From a checkpoint of a small transformer trained on Wikipedia.
Architecture: RMSNorm before each block, rotary positions, no biases in attention or MLP, untied embeddings, attention and MLP in parallel.
Each number is 128 + 24 x the weight over its row's rms, rounded and kept within 0 to 255. Layers, rows and columns count from 0. The size above them is the row's rms in percent of the matrix's.

# layer 7 MLP up, 448x160, rms 0.0845, rows 134-162, columns 80-159
size [ 99  95  97 100  98 100 104 100 103  99  93  98 103  89  98 101 101 100 104 109 101  98  94  98  95 107 104  98  94]
[[126 162  94 148  95  85 124 104 106 131 152 112 131 135 130  83 154 139 173 108 114 111  88 153  79 124 125 123 120 136 136 161 133  87 140 143 138 117 147 104 137  93 109  73 144 153 125  83 138  58  83 146 127 116 131 121 107 175 152 113 121  94 123 126 146 143 128 151 140 122 144 140 133 144 124 167 157 118 135 136]
 [119 102 122 115 107 117 142 111 113  70 130 107 155 100 115 124 181 121 101 145 108  97 124 116 131 133 112 144 162 164 145 124 105  94  97 122 129 123 146 112 124 133 164 118 154 124 134 163 125 110 169 121 122 139 134 130 194 124 112 160 153 143 164 128 138 162 120 105  75 171  98 156 127 128 160 144 145 131 104 110]
 [126 138 117 170 122 157 110 137 130 138 147 155 115 146 154  97 122 109 140 137 109 159 111 105 155 131 122  75 133 138 124 151 101 150 141 108 161 138 137 146 150 146 128 165 112  65 154 128  97 114 117 121 108 142 153 147 178 125 152 141  96 177 121 121 131  97 154 162 134 101 132 145 122 112 129 170 118 126  85 109]
 [162 144 163 147  99  91 143 127 119 119 163 128 168 162 138  88 124 138 114 113 108 128 141 118  98 130 164 134 109 129 108 130 121 126 115 100  99 171 149 119 178  98 107 112 146 126 102 147  91 132 162 116 190 138 105 120 149 172 137 133 148 142 108 148 129 142 135 128 158 174 100 160 164 109 148 130 133 129 106  94]
 [131  98 157 149  79 160 146 102 135 154  98  73 141 132 159 142 141 170 183 110 114 162 101 159 110 133 112 165  99 130 146 147 141 121 167  87 140 110 118 129 153 131  63 121 133  81 144 114 139 137  91 139 127 116 110 159 156 120 127 170 142 138 147 134 156 145 184 111 115  87 146 173 139 147 125 147 139 137  97 153]
 [ 87 147 133 113 128 169 118 172 133 169 132 137 159 165 122  89 108 130  87 118 130 106 112 139 149 113 105 113 103 167 117 146  85 123 132 105 130 111 115 168 140 108 176 124 137  67 102 119 148 133 131 121 184 177 108 129 163 124 128 141 111 145 103 102 133 131 118 109 114 152 127 113 172 154 114 111 152 116 138 112]
 [166  97 143 125 123 159 116 126 137 128 100 134 123 136 157  96 168 128 105 137 102 106 107 160 107 118 140  96 148 136 131 151 150  83  69 119 143 123 158 113 114 151 103 116 114 176 131 133  93  82 139 127 115 134 135 157 151 119  86  80 125 103 147 103 123 150  88 143 154 108 144 133 135 102 106 118  98  81 121 120]
 [ 95 144 124 132 140 115 119 117 116 122 131 111 113  87  89 158 124 136 133 111  98 132  98 156 158 173 153 125 121 164 156 144 124 134 111 120 102 105 130 140  93 145 163 127 127 153  99 100  85 114 101 108 173 114 137 102 125 152 174 119 129 129 125 122 128 120 101 188 168  89 156 133 115 102 134 130 150 124 103 106]
 [ 99 130 115 129  86 129 127 107 130 129 179  82 154 135  92 107  85 131 136 133 100 154 167 170 135 136 133  72 169  92 144 146 125  78 165 165 177 134 118 128 152 133 129 110 135 104  93 151 139 134 149 131 149 158 148 154 154 109 172 138  98 131 106 103 143  83 130 134 127 109 126 156 134 143  83 125 138 154 111 166]
 [119 143 126  79 118 127 113  91 109 137 144 124 131 117 112 127 137 115 161 132 170 162  89 119 144 158 156 113  83 118 114 141 112  80 103 112 149 159 114 127  98 163  77 129 136 126 108 110  99 134 148 175 113 129 141 116 134 162 142  99 104 115 135 157 159 148  75 144 133  91 102 104 118 153 126 109  93 106 123 138]
 [ 76 137 158 123 173 124 124 138 124 140  99 108  87 160 144 108 121 137 108 127 109 107 147 133 108 158 101  95 139 121 110 130 157 155 103 142  97 161 115 134 100 146 126 112 118 126 127 106 161 142 111 167 163 165  90 192 137 100 128 125 119 101 141 107  87 134 155 145 170 148 110 156 129 121 113  90  72 130 112 106]
 [163 134 146 147 137 113 127 123  95  89 127  91  81  91  94 136 120 134 153 138 133 155 169 115 132 163 110 129 129 132 144 136 159 113  80 116 148  58 154 155 124 154 124 121 178 113 172 152 124 112 133 135  60 124 106 144 127 139 136 156 118 126 130 137 148 123  85 111 110 125 131 120 152 149 122 152 166  66 149 123]
 [163 125 150 142 120 160 128 144 129 159 126 126 137 157 124 131 110  86 120 139 165 118 174 126 126 126 146 118 144 143 126 134 142 158 163 108 109 151 146 126 129  86 121 118 131 125 120 131 137  98 160  93 162 119  99 147 167 168 166 146 169 133 118 149 125 148 141 163 169 110 193 123 104 119 124 116 104 103 173 151]
 [ 99 107 121 143 170  95 139 114 134 118 153 155 129 115 109 125 153 133 149 168 155 111 163 147 142 159 113 170 160 163 183 133  94 124  82 113 133 149 140 127 120 125 196  88 112 193 137  93 133 120  91 109 166 128  87 110 119  98 101 121 137 141 104 133  81 111 102 156 156 126 108 129  86 125  78 126 123 150 119 120]
 [128 122 158 126 120 137 129  96 156 107 132 153 123 107  80 151 105 109 104 146 106  94 141 119 111 136 117 129  98  82 140  92 153 117 141 120 139 145 160 121  90 108 142 118 145 132  95  82 133 114 119 125  87 157 116 120 160 126 154 129 119 138 130 166 133 137 179 122 111 110 141 148 115 143 113 144  84 175 141  89]
 [ 98 117 135 137 149 141 125 132 137 145 119 164 150 161 133  83 153 110 122 140  82 142 156 146 118 158 130 116 149 132  83 117 134  94 150 144 108 104 128 111 109 119 113  99 172 106 151 137 114 103 146 145 142 164 141 182 132 122 128  95  94 111 125  86 171 105 114 183 190  94 131 162 122 128 126 140 125 113 163 131]
 [152 153 112  86 156 152 141 105 117  82 145 122 162 142 126 100 126 166 110 147 146 111 131 104 115 117 100  97 133 116 127 149 131 135 166 106 177 116 108 112 136 134 157 131 104 117 140 137 153 107 182 119 148 122  84 112 108  91  54 139 130 168 177 127 137 130 140  96 129 134 117 105 149 113 125 147  84 112 162 145]
 [141 139 165 137 158 117 131 127 139 119 154 164 127 103 105 110 154  70 180 140 112 130 114  82 150 107 134 188  97  84 132 126 167 113 100 144 170 129  96 108 130 183 117  96 118 119 137 116 149 112 144 124 141 148  98 160 181 130 141  86 131 105 120 172 103 155 137 120 106 122  92 126 128 159 131 162 127 124 155 162]
 [121 130 113 181 173 115 136 131 158 144 155 128 141 110 124 100  62 128 133 137  93 142 148 101 122 136 115 135 115 105 110 161 119 156 134 120  95 150 175 108 124  99 114  98 125 152 124 141 150 111 125 166 123 181 126 129 145  84 101 106 214 134  76 134 170 126 116 138 133 101 130 124 117 144 116 117 130 147 132 120]
 [138 114 135 136 129 145 106 147 108 123 131 149  67 104  98  94 132 129 170 134 170 135  93 130 123 138 132 119 164 116 151  81 155  99 151 162 160 119 144  91 120 162 146 162 155 139 131 120 128  92 144 180 136 114 183 151 133 142 125 111 143 140 107  96 163 183 148 124 121 163 145 103  74 117 121 133 124 127 126 146]
 [136 139 119 137 175 143 129 143 102 138 104 101 105  89 109 158 136 118 104 169 134 133 122 152 139 141 128  95 151 115 119 124 131  95 111 109  92 107 144 156 110 100  78 156  93 107 126 136 142 172 139 126 149 143 126 115 150 125 154 132 128 148 154 158 102 130 134 111 142 114 132 174 129 135  89 110 110  96 132 101]
 [ 71 149 157  80 134 124 134 121 135 101 122 102 151 151 176 139 113 107  84 145 158 136 136 121 153 119 123 132 125 122 127 111 127 144 163 114 153  78 130  87 152 116 158 147 139 106  84 113 100 125 150  80 154 113 177 135 116 143 137 129  99 130 106 151 123 109 145 124  61 126 127 147 133  96 102 143 101 146 123 118]
 [166 135  78  93 103 129 110 164 115 164 153 125 110 109 120 127 121 127 146 111 146 128 117 115  78 163 156 118 120 105 152  95  86 126 120 164  86 134 113 189 144  72  94 147 170  93 129 163 144 156 163 160 125 139 151 132 153 159 121 160 171  75 116 114 124  98 160 117 107 135 111 145 126 144 191 129  80 131 136  98]
 [133 113 139 110 139  75 167 146 137 161 152  76  80 101 113 157 124 136 160 143 108 105 159 172 134 161 121 106 145 136 185 154 133 136 155 115 152 112  85 119 134 154 144 120 123 118  95 115 140 136 154 113 129  86 120 110 129 141  91  88 161 141 137 123 161  93 145 133 165 122 136 156 131 117  94 160  77  96 166 136]
 [131 131 132  80 112 103 129  87 138  75 174 113  93  85 108 140 120 140 118 128 159 165 119 132 116 121 117  95 107 114 151 132 120  91 153 163 165 144 176  58  86 149 106 133 102 144 103 148 135 143 131 161 148  96 124 129 135 100 115 182 116 173 135 143 148 118 150 131 118 148 102 147 123 145 116 139 119 158 121 109]
 [ 97 120 109 162 103 166 124  90 125 103 156 143 139 121 151 139 132 125  98 128 152 137 117 143 124  78 105  98  99 130 107 141 124 102 141 113 128 117 153 112 149 166 110 101 115 179 125 137 129 136  88 113 123  81 152 166 141 154 124 169 153 114 128 143  97 101 137 135 109  92 124 102 116 132 128 167 140 157 119 153]
 [138 154 162 142 182 109 121 149  95 100 119 135 121 138 102 140 151 146 130 130  92 112 143 170 147 147 107 162 153 135 165 156 127 133 131 115 122 147 137 145 122 121 112 123 110 165  93 111 176  98 161 113 140 132 156 109  98 148 124 113 183 101 132 135 139 121 105 153 125 130  77 115 135 111 142 133 188 149  96 105]
 [147 142 104 110 125 115 167 144 142 131 135 159 113  97 167 102 131  80 126  99  90 147 107 154 135 131 164 116 106 128 142 129 124 100 102 117 117 122 170 135  94 160 144 151 130 136 143  93 135 115 102  89 122 102 119 109 111 140 128 157 118 152 117 139 157 106 131 151 145 129 135 131 129 133 174 123 135 101 166 171]
 [147 155 115 100 147 117 159 119 120  94 151 112 161 125  74 127 101 136 158 100 130 113 185 111 184  93 142 161  97 164 107 188 136 125 180 121  87 157 144 131 114  91 150 117  99 133 171 115 126 107  71 130 107 125 117 105 153 156 100 121 148 147  99 108 121 130 126 135 159 110  87  85 142 153 130 120 126 164 129 115]]
# layer 7 MLP down (transposed), 448x160, rms 0.079, rows 134-161, columns 80-159
size [100 100 100  98  99  97 101 102 103  96  93 100 105  88  98 100  98  98 101 106 102 100  94  97  98 105 105  99]
[[162 135  90 145 136 137 149 165 144 169 170 121 162 135 122 139 139 128 148 130 154 128  92 105 114 147 102  98 109  78 143 129 164 112 130 110 100 113 134 147  76 129 158 142 160  94 115 111 137 154 159 114 109 151 171 151 121 159 103 113 109 102 202 120 121 140 120 147 102 139 107 162 109 165 117 122 147 100 116 143]
 [102 137 144 114 146 111 151 169 128 106 159 106 130 124 125 134 140 101 139 120  89 117 104 139 121 138 152 120 116 113 130 115 133 114 111 122 118 162 165 103 107 117 176 134 121 123 135  93 148 194 156 103 139 172 109 104 133  98  97 160 155 124 119 157 144  91 101 134 121 141  92 118 165 133 160  79 101 120 162 128]
 [133 101 125 144 101 117 140 152 119 108 125 147 152 140 131 121 101 146  97 167 169 139  96 102 152 163 124 107 138 131 139 127 121 116 118 154  96 176 102 144 130 139 153 136 162 145 139 128 137 136  99 149 160  87 134 139 134 128 135 151 102 105 155 130 137  95 126 163 136 177 127 133 143  93 140 103 141 153 221 117]
 [125 145 126 139  95 144 110 137 104  82 137 150 147 131 154 141  79 113 133 111 112 101 137 132 139 183 116 166 132 117 171 122  96 141 108 170 157 100  98 130 149  94 114 132 168 128 106 163  81 136 118 132  70 110  76 114 157 158 133  90 106 153 110 138  93 161 139 138  93 116 155 119 133  92 135 138 173 153 158  83]
 [112 120 168 130 154 175 107 159 139 132  94  97 129 146  98 148  95 149 129 163 101 121 125 154 122 120 143 132 136  75 139 140 151 124 119 134 106 145  96 144 123 138 121 115 123 148  92 118 115 157 108 110 147 112 128 138 149 165 129 131 168 144 138 133 118 122 136 174 116 165 130 159 122 133 154 155 111  90 102 157]
 [133 108 159  97 121  86 149 102 159 145 139 118 152 142 130 109 149 107 155 173 163 156 148 136 129 139 105 166 131 139 105 158 133 128 140 141 162 129 160 122 144 101 136 107 105 104 143 158  95 133 130 181 155 113 156 125 136 154 139 168 125 133 124 121 135 123 105  97 135 139 113 103 133 142 136 131 134  91  81 152]
 [115 133 118 135  84 167  83 159 130 107 127 129  99 107 133 114 118 175 109 118 126 132 117 141 101 126 136 160 114 164 114 103 139 172 108 125 169  86 100 106 125 131 127 126 142 163 107  87 160 150 121 141 101 155 103 117 117 132 145 140 101 125  97 126  84 121 126  96  94  92 157 133 136 104 130 153  94 125 122 107]
 [139 118 114 137 166 145 142 133 127 109 143 148 150 158 127 157 118 140 195 123  93 113 118 188 115 165 159 109 112 110 136  92 143 123 133 166 118  98 107 158 117 152 123 114 106 143 164 173 120 105 142 161 130 139 129 107  95 163 146 137  98 143 140 100 105 133 122 122 145 137 121 104 126 134 156 148 150 124 106 104]
 [113 165 130 170  88 133  97 156 150 168 159 109 131  98 144  97 148 113 158 106 182 148 159 136 116 133 131  66 115 131 136 146 142 154 112 182 105 146 155  96 151 116 126 125 134 121 129 101 147  94 125 142 156 121  99 132 144 148 166 121 114 102 114 140 112 138 107 124 121 112 116 153 111 118 106 119  90 196  98  82]
 [ 97 100 173 125 142 141  95 121 134 102 183 103 150 126 127 145 116 118 118 159 125 143  91 106 133 190 105 132  94 163 140  92 131 111  91 137  92 120  88 125 154 123 183 107 156 136 110 135 153 156  88 154 105 169 127 156 127 116 113 135  94 123  95 101 100 152 114 139 116 158 136  85 135 101 117 140 142 125 156 145]
 [ 82  96 161 172 119 120 126 133 131 137 194 140 190 152 141 145  97 131 131 133 137  93 126  78 170  92 146 137 105 107 140 138 126 123 133 166 113 132 121  77 178 111 145 148 140 158 136 105 112 122 118 102 116 142 161 135 101 112 101 119  88 105 117 132  79 118 151 117 129 138 173  86 109 107  87 167 111 118 169 142]
 [147 158 153  82 133  88 187 122 127 173 136 112 114 124 131 130 164 127 138 175 137 159  95 139 123 146 162 142  92 131 146 168 131 110 128 138 145 131  93  79 163 130 131  49  88 132 118 136 127 167 130 147 140 116 137 126 116 120 145 129  96  94 146 129 142  65  85 111 118 110 122 165 108 126 125 124 136 155  87 133]
 [162 169 130 108  97 148 133 114 151 113 131 103 125 118 169 163 140 150 165 139 121 106 123 209 121 132 160 126 195 147 129 113 129 121 132 130 105 107 127 145 124 105  85 161 130 107 136 165 101 111 155 144 156  76 109 126  81 113 134 125 109 165 149  83 153 148 117 133 166 167 154 134 157 118  82 103 146 151 130 157]
 [127 142 170  89 119 146 153 151 132  90 107 109 141 179 119 147  96 123 102 155 145 149 128 114 128 146 136 102 107 142 126 167 116 155 129 160 113 152 140 123 121 167 111 161 123  84 100 118 108 103 148 137 152 155 131  90  95 144 128 117 113 149 160 119 168 194 114 159 130  78 144 112  76 129 113 104 134 173 143 170]
 [166 119 139 176 142 139 149 137 150  98 169 115 125  95 143 181 106 136 120 190  84 140 125 130 113 115 127 104 112 104 149 128 111 131 149 187 147 117 164 140 172 121  93 147 147 150 113 147 143  91 122 139 131 102 135 151 130 162 111  80 157  86 100  93 108 135 129 119 200 119 151 147 130 134 115 121 102 122 112 131]
 [133  80 124 103 108 124 106 156 143 125 135 140 155  97 141 111 158 109 162  97 152 112 136 155 167 124 156 132  87 136 110 106 102 149 139 105 148 153 121 114 121 183 161 159  95 164 117 148 107 130 155 117  91 162 127 140 100  88 113 161 135 107 128 118 110 143 170 145 152 117 110 108 136 116  94 128 127 132 122  93]
 [117 134 102 135 126 132 145 134 149 115 126 115 113 112 140 155 129 131 106 137  88 156 177 125 114 102 158 123 164 163 104 105 150 122 107  81 156 142 145 120 149 100 180 143 148 131 151 116 137 113 124 105 122  94 128 102 106  90  93 106 120 161  98 133 115  98 155 141 131 162 114 119 152  93 136 153  82 132 103 163]
 [146 142 102 148 128 127 120 125 140 114 134  80 149 113  84 162 104 110 155 115 121 140 122 144 155 116  90 104 124 157  96 155 145 120 132 114 113 156 124 109 105 137  91 135 159 165 128 136 148 143 127 117  96  98 131 160 160 102 121 141 127 115 141 127 130 152 139 133 153 135 167 118 106 167 123 162 121 108 140 152]
 [134 117 132 111 108 150 150 145 123 107  98 115 126 130  94 109 147 110 126 104 106 159  90 161 134 159 113 117 130 118 128 152 125 138 105 118 151 145 134 119 114 112  93 107 139 137 115 141 121 132  95 164 111 187 142 118 122 167 117 143 137  91 101 143 141 182 143 151 132 108 133 115 145 145 156 111 129 135 127 109]
 [165 121 170 165  91 190 141 187 162 139 134 107 126 126  97 156 131 146 124 145 136 103 112  93 106 152 127 149 158 121 146 119 145 172 159 116  82 129 196 126 135 137 145  88 146 130 143  89 133 128 127 131 161 139 141 156 149 128 143 127 125 133 135 108 113  89 104 126 121 124 136 156  96  91 142 153 136 142 142 151]
 [ 77 104 114 162 101 131 134 118 115 124 139 119 142 124 153 165 153 123 119 103 134 152 161 107  91 109 121 104 117 144 136 121 130 138 127 145 151 110 115 169 152 107 101 127  97 120 111 105 149 142  99 125 122 145 191 111 114 181 141 127 179 135 138 120 112 134 102 104 155 111 117  77 147 131  87  91 125  99 156 128]
 [ 92  97 146 127  85  75 140 114 128 137 116 139 136 177 125 168 145  81 143 128 185 147 100 136 122 154 155  91 116  96 126 151 121 113 124 130 108 132 115 149 159 151 145 123 111  83 167 118  87  98 148 155 122 122 136 157 135  97 119 107 134 123 133 128 146 123 115 129 144 130 145 149 148  81 114 107 127  77 116 136]
 [133 120 141 110 112 130 116 143 126 145 143 107 172 105 156 141 133 139 125  77 109 147 128 150 119 168 140 101 125 133 117 109 118 168 138 143 113  93 118 141 160 154 129  98 155  94 140 167  84 115 158 185 153 146 123 126  83 156 190 120 187 124 137 109 111 122 126 108 151 147  84 112 150 122 126 130 130 122  96 148]
 [123 121 115 122 106 141 109 120 119  97  97 120 138 120 100 111 120 139 105 146  95 113 111 166 124 146 143 105 103  78 157 143 130 130 163 115 116 178 119 101 157 114 136  85 170 122 128 131 165 120 101 112  97 120 111 128 133 113 149 178 128 119  83 138 138 176  95 138  92 101 105 144 157 136  92 173 141 140 171 131]
 [146 129  96 105 134 112 179  96 127 136 166 158 133 144 121 152  95 105 135 160 140 108  93  86 137 133 103 149 114 107 104 106 136 133 112 122 132 135 127 131 121 113 123 120  83 129 163 129 148 124 166 151 158 173 119 130 132 103  92 150 105  69 156 113 103 109 133 148 144 114 133 133 126 133 108 163 110  70  98 117]
 [166 109 126 101 124 137 132 168 144 120 112  66 106 145 118 129 100 124 142 105 132 115 149 178 143 137 158 105 123 114 126  89 150 175 158  99 131 136 156  99 153 129 146 114 118 100 149 137 146 100 113 161 136  99 134 135 138 129  88 126 112 140 182 136 120 109 129  98 138 143 143  98 142  98 140  99 149 164 141  94]
 [122 119 144 139 153 154 142 118 111 112 100 122 174 133 120 133 124 132 142 107  82 134 112 158 150 162  85 109 105 151 169 124 142 137 135 158 111 114 133 143 143 102 118 153 145 123 156 143 118 136 113 126 112 148 122 114 127 161 182 169 148 138 116 114  98 139 133 143 108 156 141 131 145 151 121 177 136 131 115 137]
 [122 123 122  94 118 137 149  91 175 140 144 124  91 150 215 174 145 149  85 116 147 122 132 136 163 128 146 123 142 120  95 145 139 118 152 125 149 121 109 106 124 117 107 125 156 108 108 133  90 144 141 117 141 135 159 118 141 146 143 138 168 139 127 145 136 111 151 102 163 163 128 124 163 101 112 114 148 115 161 138]]
# layer 7 MLP gate, 448x160, rms 0.0922, rows 135-162, columns 80-159
size [100  98  97 106  99  94  99  99  91  92  94 100  88 102 100 105  93 104 102 110 104 105 101  90 100 101 101  97]
[[115 127 134  99  87 152 130  83 175 133 134  92 156 116 136 132 189 126  85 163 141 134 121 107 131 144 131 158 142 153 172 117 138  92 131 167 105 105 146 132 113 176 162 143 144 119 152 117 108 103 122 117 127  86 168 123 175 116  86 168 104 136 144 105  91 129 137 103  95 139 137 117  88 145  84 156 136 151 112 108]
 [ 87 156 126 138 109 107 106 139 138 133 129 138 152 108 124 140 159 153 155 137 120 128 123  78 151 125  81 114 145 142 173 119 112 100 139 152 177 108  96 106 131 157 136 159  91 131 123 161 126 132  96 161 125 108 161 101 120  87 138 135 159 103 116 140 131  96 120 114 103  93 141 110 110 110 133 131 119 147 100  76]
 [124 113 154 138 102 134 142 141 166 127 101 134 167 130 102 115 132 124  86 141 133 109 164 103 161 118 109 132 126 162 117  77 123 114  85 113 161 115 172 142 139 116 153  78 125 141 103 146  98  83 169 118 132 139 147 125 124 146 134 124 154 115 100 115 153 127 173 169 129 111 159 138 128 163 133 164 125 108 130 100]
 [ 98 129  93 125 148 136 106 115 105 103 132 117  99 173 108  95  93 128 112 118  85 142  88 161 105  57 119 168 128 128 136 139 114 136 125 118 129 125 130 122 161 139 128 164 114 153  92  61 140 130 139 130 115 136 124 129  89 138 182 134  94 104 130 160  71 122 101  93 154 133 148 126 119 171 101 132 128 146 125 100]
 [117 118  72 102  95 131 131  89 165 132  93 123 117 124 175 152 111 146  92 135 155 167 129  88 117 119 146 176 111 123 120 133 169 132 191 152 168 158 169 123 138 129  95 132 145 151 107  95  86 120 105 150 107 108 116 124 141 136 129 126 150 104 161 127 150 107 101 122 160 119 124  91 108 162 146 124 131 133 122  96]
 [114 137 108 102 152  75 123 104 164 150 164 158 159 145 101 106  79 107 116 143 138 138  84 142  88 131 118 147  93 125 133 127 164  99 113 117 134 119 105 101 156 141 151  93 117  73  99 103  93 128 135 126 142 116 144 119 104 129 143  96 134 102 106 100  85 124 128 117 151  96 113 127  84 141 122 171  87 126 126 104]
 [112 122 163 169 145 129 124 142 154 138 133  96 139 134 122 140 138 132 151 142 145 149 121 147  88 120 106 103 127 127 159  94 139  89 161 114 105 116  91  98 130 133 155 109 141 135 188 129 156 110 147 165 160  97 125 121 107 138  94 127 115 152 106 110 121 164 145 110 134 124 169 161 140 164 124 122 118 107 111 121]
 [109 141 125 107 170 153 130 128 137 129 134 155  90  93 145 187 183 170 123 143 145 118 107 126 112 121 164 163 132 138 124 104 118 125 159 102 107 128 160 142 159 116  87 178  88 113 124  92 129 117 142 135 113  80 130 105 126 147 149 100 111 133  97 154 147 111 137 145 162 119 160  67  78 122  99 125 110  99 113  99]
 [175 144 166  82 156 116 111  94 114 123 151 100 140  72 145 144 128 145  94 119  97 110 135 124 145 116 155 152 129 155 129 154 118  98 119 129 118 184 100  65 127 136 154 180 152 155 152 129 108 112 147 123  90 132 120 164 139 171  76 148 106 131 152 133 139  97 109 103 120  90 120 146 134 104 138 105 122 149 113  78]
 [140 135 129 136  74 136 105 120 127 115 170 177 137 153  81 133 125 130 129 154 104 120 113 126 112 115 139 126 135 132 100 143 169 106 145 109 128 132 154 164 150 103 122 122 129 103 127 114 137 134 128  95 114 108 134 104 135 141 122 159  91 145 167 134 123 135 154  78  89 159 149 156 154 176 149 134 184 129 128 122]
 [101 158 137 131 156 154 158 149 141 156 133 139 107 141 122 139 106 162 136 136 118 126 122 138 162 176 113 185 122 112 137 148 121 116 143 143 102 106 116  89 110 146 131 144  72 148 113 128 108 134 148  93 121 154 118  88 146 132 105 132 135 113 177 104 172  88  90 119 131 109 135 112 151 107  93 127 117 120 100 142]
 [ 85 171 127 111  69 101 118 159 148 107 119 130 116 144 117 162 138 144 157 136 117 116 149 152 112 175 136 136 137 123 138  88 116 121 151 135 140 130 153 126  98 115 160 163 107 126 176 124 109 124 119 128  88 128 160 143  78 118 155 152 109 124 110 120 147 133 133 115 125 167 126  99  99 111 151 111 157 113 119 124]
 [153 147 168 141 104 106 135 171 157 141 147  82 114 137 112 121 147 140 164 137 120 159 131 135 128  88 133 104 130 188 117  86 130 134 117 146  81 108 119 113 154 129  77 145 110 109 117 143 136 149 135 145 109 141 108 114 138 123 161 114 141 123 148 157 126 170 110 120 165 118 210 122 122 118 153 161 126 120 148 120]
 [131 121 154 120 139 160 146 130 113 129 134 145 145 119 128  98 114  98 138 140 145 138 140  89 165 161 129 133 175 131 121 126 151 146 167 137 164 142 123 121 168 102 160 187 103 127 126  78 124 136 135 159  80 106 117 113 140 131 109 149  72 114 131 118 107 151 158 128 123 147 182  93 141 136 166 118 110 156 145  82]
 [149 149  73 121 155  95  64 101 108  96 104 142 131 112 155 137 127 148 170 106 146  91 115 139  91 114 138 136 134 120 141  96 124 119 173 131 121 130 100 103 169 144 135 147 142 119 151 165 104 158 133 155 125 114 130 138 111 136 147 121 156 119 126  88 102 118 127 129 108 151  95  99 128 149 118 131 165 130 119  89]
 [117 128 102  85 101 119 153 134 135 112 136 119 119 134 171 125 105  86 160 178 173 105 152 157 148 141 106  97 124 131  97 137 104  72  97 166 143 107 178 107 113 165 141 150 107  99 128 155 139 109 157 131 176 105 106 110 130 148 116 110 119 149 147 144 121  81 139 115 144 148 183  99 106 153 125 169 103 130 109 119]
 [136 133 126 139 125 135 118 117 166 127 166 153 127  90 136 102 110 129  84 174 105 147 130  79 110  98 119 174 119 140 136 147 154 122 152 176 114  78 138 112 141 109 138 128 114 110 121  76 140 112 171 134 124 147  79 141 164 131 128 134 134 116  70 160 107 157 161 128 113 119 150 143 164 107 138 138 135 136 144 140]
 [113 169 133 134 119 148 147 124 142 122 142  90 127  98 104 159 129 147 154 176 130 136 131 129 112 137 152  97  92 109 156 144 103 113 123 123 101 110 153 137 107 145  92 131 146  90 124 138 138  64 113 115 123  84 108 134 114 118 139 123 104 146 114 126 187 126  95  83 152  95 138 124  93 164 107 112  80  77 117 127]
 [127 156 157 109 161 126 160 115 136 146 131 107 139 120 145 144 110 157 117 161 176 151 122  81 133 182 103 150 145 150 146  99 135 153 127 123 139 141 193 151 137 146 122 147  83 183  93 129 155 154 103 122 122 103 100 124 134 112 123 156 143 113 149 158 113 121  87 144 109 123 175 112 113 133 133 163 158 102 139 106]
 [119 124 149 157 116 129 145 175 132 127 134 140 139 117 114  94 136 101 119 127 138 136 138 137 147 133 130 143 152 113 119 139 140 150 140 105 112 180 109 139 147 136  90 114 163 133  92 119 149  96 191 116 190 150 150 134  96 164  91 135 162 112 163 126 112 134  98 110 149 118 130 152 102 146  77  83 113  71 114 111]
 [137 102 114 185 105  99 121 106 147 146 149 129 152 123 111 107 151 131 145 144 109 121 169 115 149 102 120  65 111 161 167 117 157 102 137 133 140 112 165 125 127 102 124 149 162 148 171 101 117 152 149 141 157 147 109 145 127 153 126  92  98 129 138 145 111 144 105 132 158 124 135 130  84 152 134 136 124 161 131 103]
 [129 156 105 138 142 162 130  95 171 177 149 161 145 132 159 145 138 105 162 134 168 107 123  88 114 105 171 129 134 146 142 129 103 111 128 108 108 148 136 119 138 115 114 148  91 147 143  87 126 130 134 139 118 136 117 136 130 129  88 136 156  98 131 161 102 101 135 118  68 118 154  62 152 137 135 112 141  88 144 104]
 [130 144 106 115 141  91 123 140 139 120 133 104 110  94  80 135 131 132 122 124 143 110 158 134 111  82 112 136 126  81 178 118 104 106 139 110 121 135 115  99 176 164 162 134 130 130 122  85 110 141 149 150 148  95 110 116 138 159 136 104 140 156 101 128 165  66 110 103 157 117 164  91  88 136 143 121 123  91 100 120]
 [129 101 173 125 161 137 121 129 118  99 139 129 172 180 144 109 140 130 171 123 130 130 104 114 131 112 162 141 100 167 129 102 117 112 130 126 153 113 139 137 123 126 153 150 136 147 164  99 132 112  89 155 123 124 120 146 132 126 129 114 132  93 104  93 114 156 141  74 117 126 158 158 126 141 131 130 151  71  86 153]
 [179  96 119 143 148 104 111 131 143 116 119 153 134 132 155 125 167 137 147 126 119 105 131 123 146 136 156 148 169 144 127 156 176 119 159 149 109 163 129 154 141 117 117 119 137  84 105 117 114 107 151  72 102 149 109 142  85 146 135 114 136 112 104 180  84 166 130  94 120 145 171  60 111 173 154 107 124 143 139 155]
 [111 127  91 105  95 126 160 108 173 168 116 121 146 125 122  96 150 157 115 139 166 102 142 104 154 127 165 133 151 149 106 132 129 123 131 156 106 127 135 151 105 154 153 110 144 155 132 132 107 110 169 109 147 149 104 114 120 175  94 135 124 155 141 111 156 134  94 108 122  98 118 162 131 126 137 124 157 143 136 139]
 [138 131 140 121  94 108 137 119 113  92 130 138 169  93 138 149 126 134 159 147 110  94 102 116 136 129 154  96 138 149 183 169 115 149 162 111 139 145 103 124 115 125 113 170 103 161 156 121 173 133 133  61  92 159 140 132  85 146 120 104 119 124 123  95  89 143 165 147 131 130 154 150 129 140 134 104 150 133 107 119]
 [119 116 156  76 142 113 145 127 157 111 157 159  95 105 102 134 130 136  96 126 131  94 111 103 155 122 131 113 109 145 174 154 121  82 157 150  69 166 129 129 123 135 131 130 106 120 145 133 135  88 130 140 114 128 156 151 149 130  86 122 123  94 156 134 150 103 107 140 144 109 121 144 120 162 109 129 135 121 137 100]]